{
  "init_std_o": 0.0346,
  "lr": 0.00241,
  "doc_mask": false
}
Each number is 500 + 50 x the weight over its row's rms, rounded and kept within 0 to 999. Layers, rows and columns count from 0. Numbers have three digits each. The size before them is the row's rms in percent of the matrix's.

# up: layer 5 MLP up, 768x192, rms 0.111, rows 264-295, columns 0-95
# down: layer 5 MLP down (transposed), 768x192, rms 0.156, rows 264-295, columns 0-95
up264 102:538537502475600529468519495517502456534463520573523491507472520595580583526555513483499503424438424394514474429539533568555517485470509497506486415499502515536573415630493472501491460560525465482562470556576405470608473499512495475557477434553444507571409434435576451522542444518535503465
down264 105:448472424517433521469492484546432476460549464457407507473520491491513493487493434458512551530475477621483537506517343468474570592471513550576496503488440579419563584422601521477578481480477552597505443450484516499483513530581525493481560445504559494514599428496481474545462545467534469513
up265 093:460440524533507465396469560521581440531516604458445427503492494479538481550459521563499495542439479509579433475478545581478504410559491437549537474471451532510481491579396592434536483509491504415440529515483560558515479514535578414490443521516573477498484464524502477431559538399532613471
down265 091:516513524445515549431554418540479545537493381482517574483540475545542438415501526523609395462567531470522467580490528566513488581460518496507473431496502543508463472446509456506563512523369446617479496488488505543521429520477479527539532507557507445476532543487558536532455533497504376562
up266 100:489524489443440507453502447477456487528498551458490495567600453460524524527504491512502523554509475426521455456508527509487488588535432489504454562572514473500464459584524574485470485418495649551505485380575462563453480582433448497567503466310503501472637487445485535497513434480442566462
down266 098:503485556512552530598509548464524520495534423544485519468458510542502434556444550535525539430493493477455462507460491478478500380565481522521567413395469529544535612504599454607496505538469523617519535496519460417494435547420459453476560542615423547503453514517492463548517504606484502491
up267 099:476545517558576552489550393531510536481455560351576505458516521478515533456612480438465518526457481514520575619430418491540552557445472540465486530502444549489490513489513486406533537480499470503494418508538408473418350490487531490467528522538461517556468543450455481547599479491589481476
down267 093:509452444454408530451484591544525523518612438579450555581523533543558516547497526514483486538596542484505446529563528433512473458574518468446420529489602436531573490500471471506368576470566485489412518465465531470619551467439465512500494475508516540518492433609435509444499500533477524518
up268 101:434480494421491486442435538462544504482475531462480405490461473426566465493554499583520584462456557466504620390485571444467574537617576415550473538562517473425447528472411503487457383450618507434524448497513460482535512401475559486568526607467492518526483513411571548425585459481534528548
down268 105:524468457506542459501471483542441433516479517563556559466579523554400529522503555542537468510520555500526431521561496493544569502388471561495483533514514566546374497531533415577576441440544578480505522572538506498460494533541480459555453437533398549458433471521485487460479491502417509446
up269 101:602464530565584524452547472583470467548467557462471503521530492475484482456557489454453505525386565386537443553459455463375445534488459527493488511429558531548514503498501591428526479520479451461460453545631551471556476504552471464475496457566491468526519588559476497465470458361528494408
down269 095:400430466456470427501366524565459469499512471482531539474557528487527384413452443515488438510489544496501448451472477466467491455384583446440425528380442418537509438532486417536456503523606509475458475523464404562583491522531594510457558480572560571484575572451464539549491544457473433534
up270 102:571650521452488549560460454470510548477503520533526415453487519501476462458507501498481525576517563545519472507541455457512502430638480495532480397588505444502354495517493580527561443530492527555503547505507497439518502475518513480522493452476431532442416488548535432447389543432476568503
down270 116:491525518525583411488579600444575494421497497543522456397509526516429465444443457504428502452436544484474541443440482500546557551571526494532470519580494488497574426485551541489460509471514548592504453531519528517517484598518444387524452516469546411528512503459469514589432520497514430424
up271 102:520591406490475478483530500498582446493503470470491526466460479450542506493501430499534624501549524531474439507447479484448563565591461469569526569531476482512480484404356447472655498410541458480529534393482402560497572536543511495523481419415401575515504494462432490539536526504468499474
down271 104:489474512523488511468440500500466582532398424459572510524515580495508487484545547517512476456599614503521448504413557516523449548536519507448494495485544470498408492527467428476538570640457461565512483450567459475445454585443499462421512546489463625458484529535548551464580483518506545430
up272 101:558458545451543457457450527519605445451452501554425479544532431512459439491472518595452546584607538540528469513418480505471520549407569552430373489477553462384518482565511475466483443431464461497511485454554554462511465553479458471448454536454544451496533544542467523490489518512548450582
down272 096:654585511525468511525490558435391521428495601433448531439549553503538548497458458492479498462382566513564520564519593403536416504558406432523455441456454570530482520496481477505520552474531487440444507435516535511492493494561514540515589552543448488531489424556546574501484592515437468431
up273 102:402497608520437560485501533520426547487413527476443519478473437454555587471424428521434553540512466587434560417487567546478506479468562496440461393437559501462461571453480530427521509510445427441443516503493472437477519514547547515435521440507444490577479396523506497527503456460496477447
down273 105:448483492535447490533553533505518563558451453512385473610476467439453481566536520504488568554555519507472468409469487556447415419535476478476512517573542481578505478467473476523541399418576493501497477492553432410452490520519469507427587568502387553495525606431544535513392496450432578493
up274 099:557535472362444475512433490472518444505471537525392466521521400397527438546466481432556459566485585498586513493520526444523479476467516594467466491555456444474503561504516490523482451568412472513526512449440532502574519466466471544454527497512526555524511397418516491533534500563574549532
down274 092:481479501553556545577529553493490585532538490441575465427455565534528616460455366497519535447548461505432536543473534493465463511418498468558493604467488463581472504529438514460516621549562416495519544486511523516537545448496551446463488486497495527557453525549438551508569541485444448498
up275 107:520520476437605523581490581446340501549534555509473551596485570467510564558534480453494473567527531543480496499573600448499475501517520539535542497461416483510557517439571654542411508477474600537561551573426457599562509498511444520543550516536546383478529495425537533517452415442517518498
down275 099:491497549529452476496543564446447459588474442520346503580519483475524451514489570490547520490481572510670486596494472469476558559460493438440526501486492522479505533511585506505401406501451497500499484508512553496442408558517498478433445478485467435544474499620558503452490569534476486383
up276 097:480556534522485456550450578518498446397476501474593496481563557387391469545529545462543471425487594466469521523560530546496524473542549499546500507497438561479513476482567547465527439478534453531456474555482518561469527443408533554523441598489485520447505478504439542518569525587503576491
down276 092:523424483529574441483516494449468486555491510549411602515454540530603434390539492465536482514535450531583547554462522601461443555484506484553510471477575429448407475527481497467396563536463408492525389469467491485523452521517437374472504506503505576504495514562510542445493570412485455429
up277 107:547537511477509501383435537548443446461462590533534424411455476516506497506529494507450533544408517541569501484509507412569640480533490521498527587477511556439416500528548538494501544460556457511494602442553493469475536507457508542546425449549444564557505496469512479483532377518531495549
down277 106:509480597451545432526522495432562509520489472487587497545472458535524512468502428475443536496533573445507494553502508568467562390554523542503534469471564446462591597452509597499550479406503488523550554566499488483369479539539447489475493505381471461543541536535550555420441524456465584484
up278 095:514661462511537409628449593538527577560538511442532468584467410477488443458462495521471528451463551443514446436478483537574466494483448542497492477430459380489445556481650550577482466508471486507481488438518516510494449476384580470611477446526520419541559465527480493429481451437491542481
down278 103:395487504479421552447563428484489431509490462571507445422541484544520440518518545481535457570442565645464505481616477540527426517502518454535534437528498593486550469535485495425478521488524467464538517549555505425554574553518516501445485530481489600548434504471470505494519568468466471583
up279 099:491585551445384545504473522507545436493461406489467536549553535524485492545567528532554437505573513542498480485535437459435560392415501540468502554588498453451430492414505507468525486534483485506599485495418561495489527479477462448498490544510493490479492424530483500466472516500558479508
down279 101:465419431540481547421535529394444515508473543516475426533502521571489490521555452446503543552467459526593556437485542508488541495509466488516504551401511607568622446479460444538466587546449529451604478553592401458562526527530456531477549479500489575441472517543502449484660408550577476523
up280 097:488478563556517413496557497493498492485485569411535559510367533461376390556529528471512532611471443431472478513443516528471466440413546507454423466472549550504598488507524475505552542467541525566484533523573474435448427561567508462592458500666497535555410489487433494380456468559519562540
down280 095:489442481486491515528461551662552550614520544486500460437473395499558508501601515556579499534509509518434537508484586539564522471532421542497495531565502528438385454504475510479460546540437497438476493469461468503583512540477479434502463567495610456506528480463518497501469487457516519596
up281 096:489556489496534527571531568622462428559423533460470552542579447444543479470446528450464547453502476423456545559510542595572501452562506458452472486500392561494505498491509565494555505469537425519493557606509474547527432555450504515476432472536518517518525512546559434540475495473498356541
down281 102:492526441409507502526502455497511549555457424446505455538511554430515532486488507509474468390403531451528453495413464460515501515598538406475446482440547420471531533468543494519467444488439477492498447505490523541429411588489470571504550519462464543457516525471433462441411471492452447475
up282 096:497441537564501552485536585562541378531464457515488451486544550413570433461455512456459523508454457407443559491537394569516435444542471438498489481596494399482507529587538534455439543463549484511434454497493599526542575466487504506453435458449524469513464492515553476541551547564496515486
down282 092:491438504392432469488429423543521557510411557491514493511535413549494553552543502496582531565548570577504472515504544542514584580534584512493450539411535527531524414522471573608526577499578466483645520500471425513514432526515459433467533552523474497571502518412478429399467451482445531537
up283 108:429509457514482476498523507450551550495473475466480459505526512502423507563522492515558426559491443513527527459542539466495422395576597554491414530513525540425596492470481463435459412530571513580488578488463477486544559508506496515446534495515448618504543573503588490545480402547447584568
down283 112:519464462508470552450484434656383538467580433414517420436400532538541633554466445532572512487426498542473486432543506471527526415517536454477427539565546583508538543491510461575576559520424481512479520544457588530474512420490555458553468491434426438473528540499459588472508471569475536492
up284 096:460519495464496464493474489502493486533526598502437512560554532509476514403503481474495552490491469447426457547564570605435543575602523555513532524515521523460459474505529511550537455489403465565488436489400487440484505589499476488419520452492542463494536548418477501390451404504463526451
down284 098:480520436531486522462507421503446423427492448558498551497494541472463446535450568397492422652572488482571538500506419362557548466490494525526443559562463476527545516454530446495418449399514468500431483475439550544447521473527533515515555377498472543492455504583484458451513598527550456548
up285 092:506447517579479404629542457537520449486501518473496460453534595369518522489535451560435599437580540504497427535523547568554451594465550541490556468432509451563412519558495495443502502473567556529487565505529540544484471638539480540499422490502473517610569468490453514448553517493469582633
down285 089:497545467424551517408415484477443451465505463557468460502614575625507453550517576427504477518532417528530585473368372365423500530487508474578471463561530587443496435485463492517469479578392491478546467463510510412548485432514525488486570520483491427423414543582499463521504491542556450531
up286 102:521539411547601527448487403456526535535455551491462429469507490524479491562536483515604512446432506533539550474452431490557461579524547534485529479488520466504549606495404442452442531540465372457449433448510423527535482508379567449520511474373413497487541545531473512400506512508522451542
down286 099:537511527449436486455598536548441508485455468478578500606441471409443518422554543504473555534598518501568446483583490516504577542464636513559537531510491444424517457595471559452448588531430569482506566548482578483440517520493418547452485402531498521480528465519503489501493559570471485513
up287 109:493467471501450500487468438511450411544536480543504561483543498439614470515468439463527492540563454528497463422484389501475401512505435544505444503458531540481447505427512467535509559394503369553534481497578523468511516527412473379564487488462482525386510581413497501471533513400476466522
down287 104:524470544571420511510416467488487432537561456518482574424461551510476555503478495575506431553504498478500514478486523491461398452470443526477526435428496488507408430541501351506558431533461559509327486484483557464483430537509514434524523551606601502480474459462516469511442495492482563602
up288 097:567464481569491537560582460426493492457507507503483469478529442508481549530435390549507483425523407486521458525483589528558554581474552509430511411525511466468551408519453477587503541473571498544507577566496543460470487507521502556397475479534481598512425520482564397617517579489597480501
down288 098:450578503422499447444450482524563569517496430439510558503549435564467505569438476482500541556454482578468572482570513516517478464555477425498497488483508556541575519451508615407535611522456472530479415441488448593584474515499466485580522484489436526505558476453542512440517455503409511475
up289 093:437503484417525443633504513491550499496481486446538503499561473423500451427488490533408542529501437532498494448555494384494524457501467512434441457552479485477466495477596546441511633478425544527500531540514516560448463498494451506529527446534484479449619561584532483532527508485486550462
down289 091:528487530551494571428502488466547492496419545473495445423426537624403527478516377404529432517471477415570449566472466585476520478505547503559529497469501429568519495499405519591537442565567566544533442527580470497502551540465501491378505588474474439508505477413504513486461510534579476594
up290 099:495526518488423453446500512608547417489533541429609413452509423488532476552461464546523529520499528504546551479471480507511585539505526399517574460468486475478494539487495564448521551493569512502444461465474469683518426452435519432524552457427495438505398551533484407555572573503567516525
down290 098:555432434504517475418511547466420559449526458547489523511452556465568479510587482368462456467449465468474506497486486527537417523539610502430571520551539498467537452554355487528529438477535529531504495516560548358565518530504380500640501509598491551565560384501550533462471486482534423418
up291 102:490473577466547471553460414514500527538527497531469489552625499429525487513506516579511574493539563488376583605480499514562589445424598524511412508447511495427418565501516541439578506596604488530485544522583450534465554505446517570472475442471541507503514425526488508466428432532490468528
down291 096:499526552478540497502487515536570525554471464500490533546507559545502568478530588415466495522519511491506531407565466517428426507509448529539531499558561497576489424445513467498511474425381461511546599528424543537536535433497513501542393452599441465506490533454422498499544592417463510431
up292 102:441538490621525538450479504475485430441485484446482453473544486572456517513569462524456519592464478453531533593447514488547487436508512575547544523589538482523552439514541437443423510485468481478591431595484542479506497485536454426516461489548631452517501484453465573479504654512508411490
down292 100:576562448461392497562462489552533415560520452485572508529408541549649444517546579529518517439422519495500508508559455561579528507499543426574611502462491503556481486544488436441527420575564562578482582422455492517500515486496534530476509466430422484468557526505440445442518519472500577549
up293 099:538500497440422481620429570492388470565397452498455547514571502494481484368494563549526475536444415535469506495494490546545479455463521587519601494441484465516521493473422531489552518532467514493470431511581488538419492509521495498623505594457472485523437501480468453492485448493412534477
down293 093:539488532500504514495493546453567511395584566475435451535528490500498550553495534523447451529454526581504573437488534517493510596467503461532553467446430463500567507527516534480475519497582482459603504498548488522551518472542444635491447540633541493520508473505528484560522480466504441483
up294 103:448529501481439442478447442542355437539504452475540572411566528516502481516502451575440512526429447497529440518498488560583551430518473477497618534527426461561485457536471513420537506456473481426479452516489473502461442515499469573530492415444459552548544526448459612515444444513407468530
down294 099:519529475444526428479530526514531467583478472442500452586512568496521511584441590466534519539593546616519533497505492375523425472470370513526532501531489502497471494588449487547493507557530635527433567480480465458502426451538583504536485557530540576544456487497634454523484436570456552500
up295 092:488633530387548490508523516488452413507445454500450533568595450436525448462505569450401563490449574519486500580530494491539399469596482383482494520494423466538579481514491502568516506560534502490540515488545500445469638558486521431547574451584485461543428527487500508476521575510545526566
down295 086:539497609578520527518473474583483469482533496525484528435430599568578542517497448543595513509528533478492452542532488528508555525506580452469522486539555506539493505548510466419540538442444483564467523461450505527419388473502530596502388529449429463510575408507477520521466553520501480460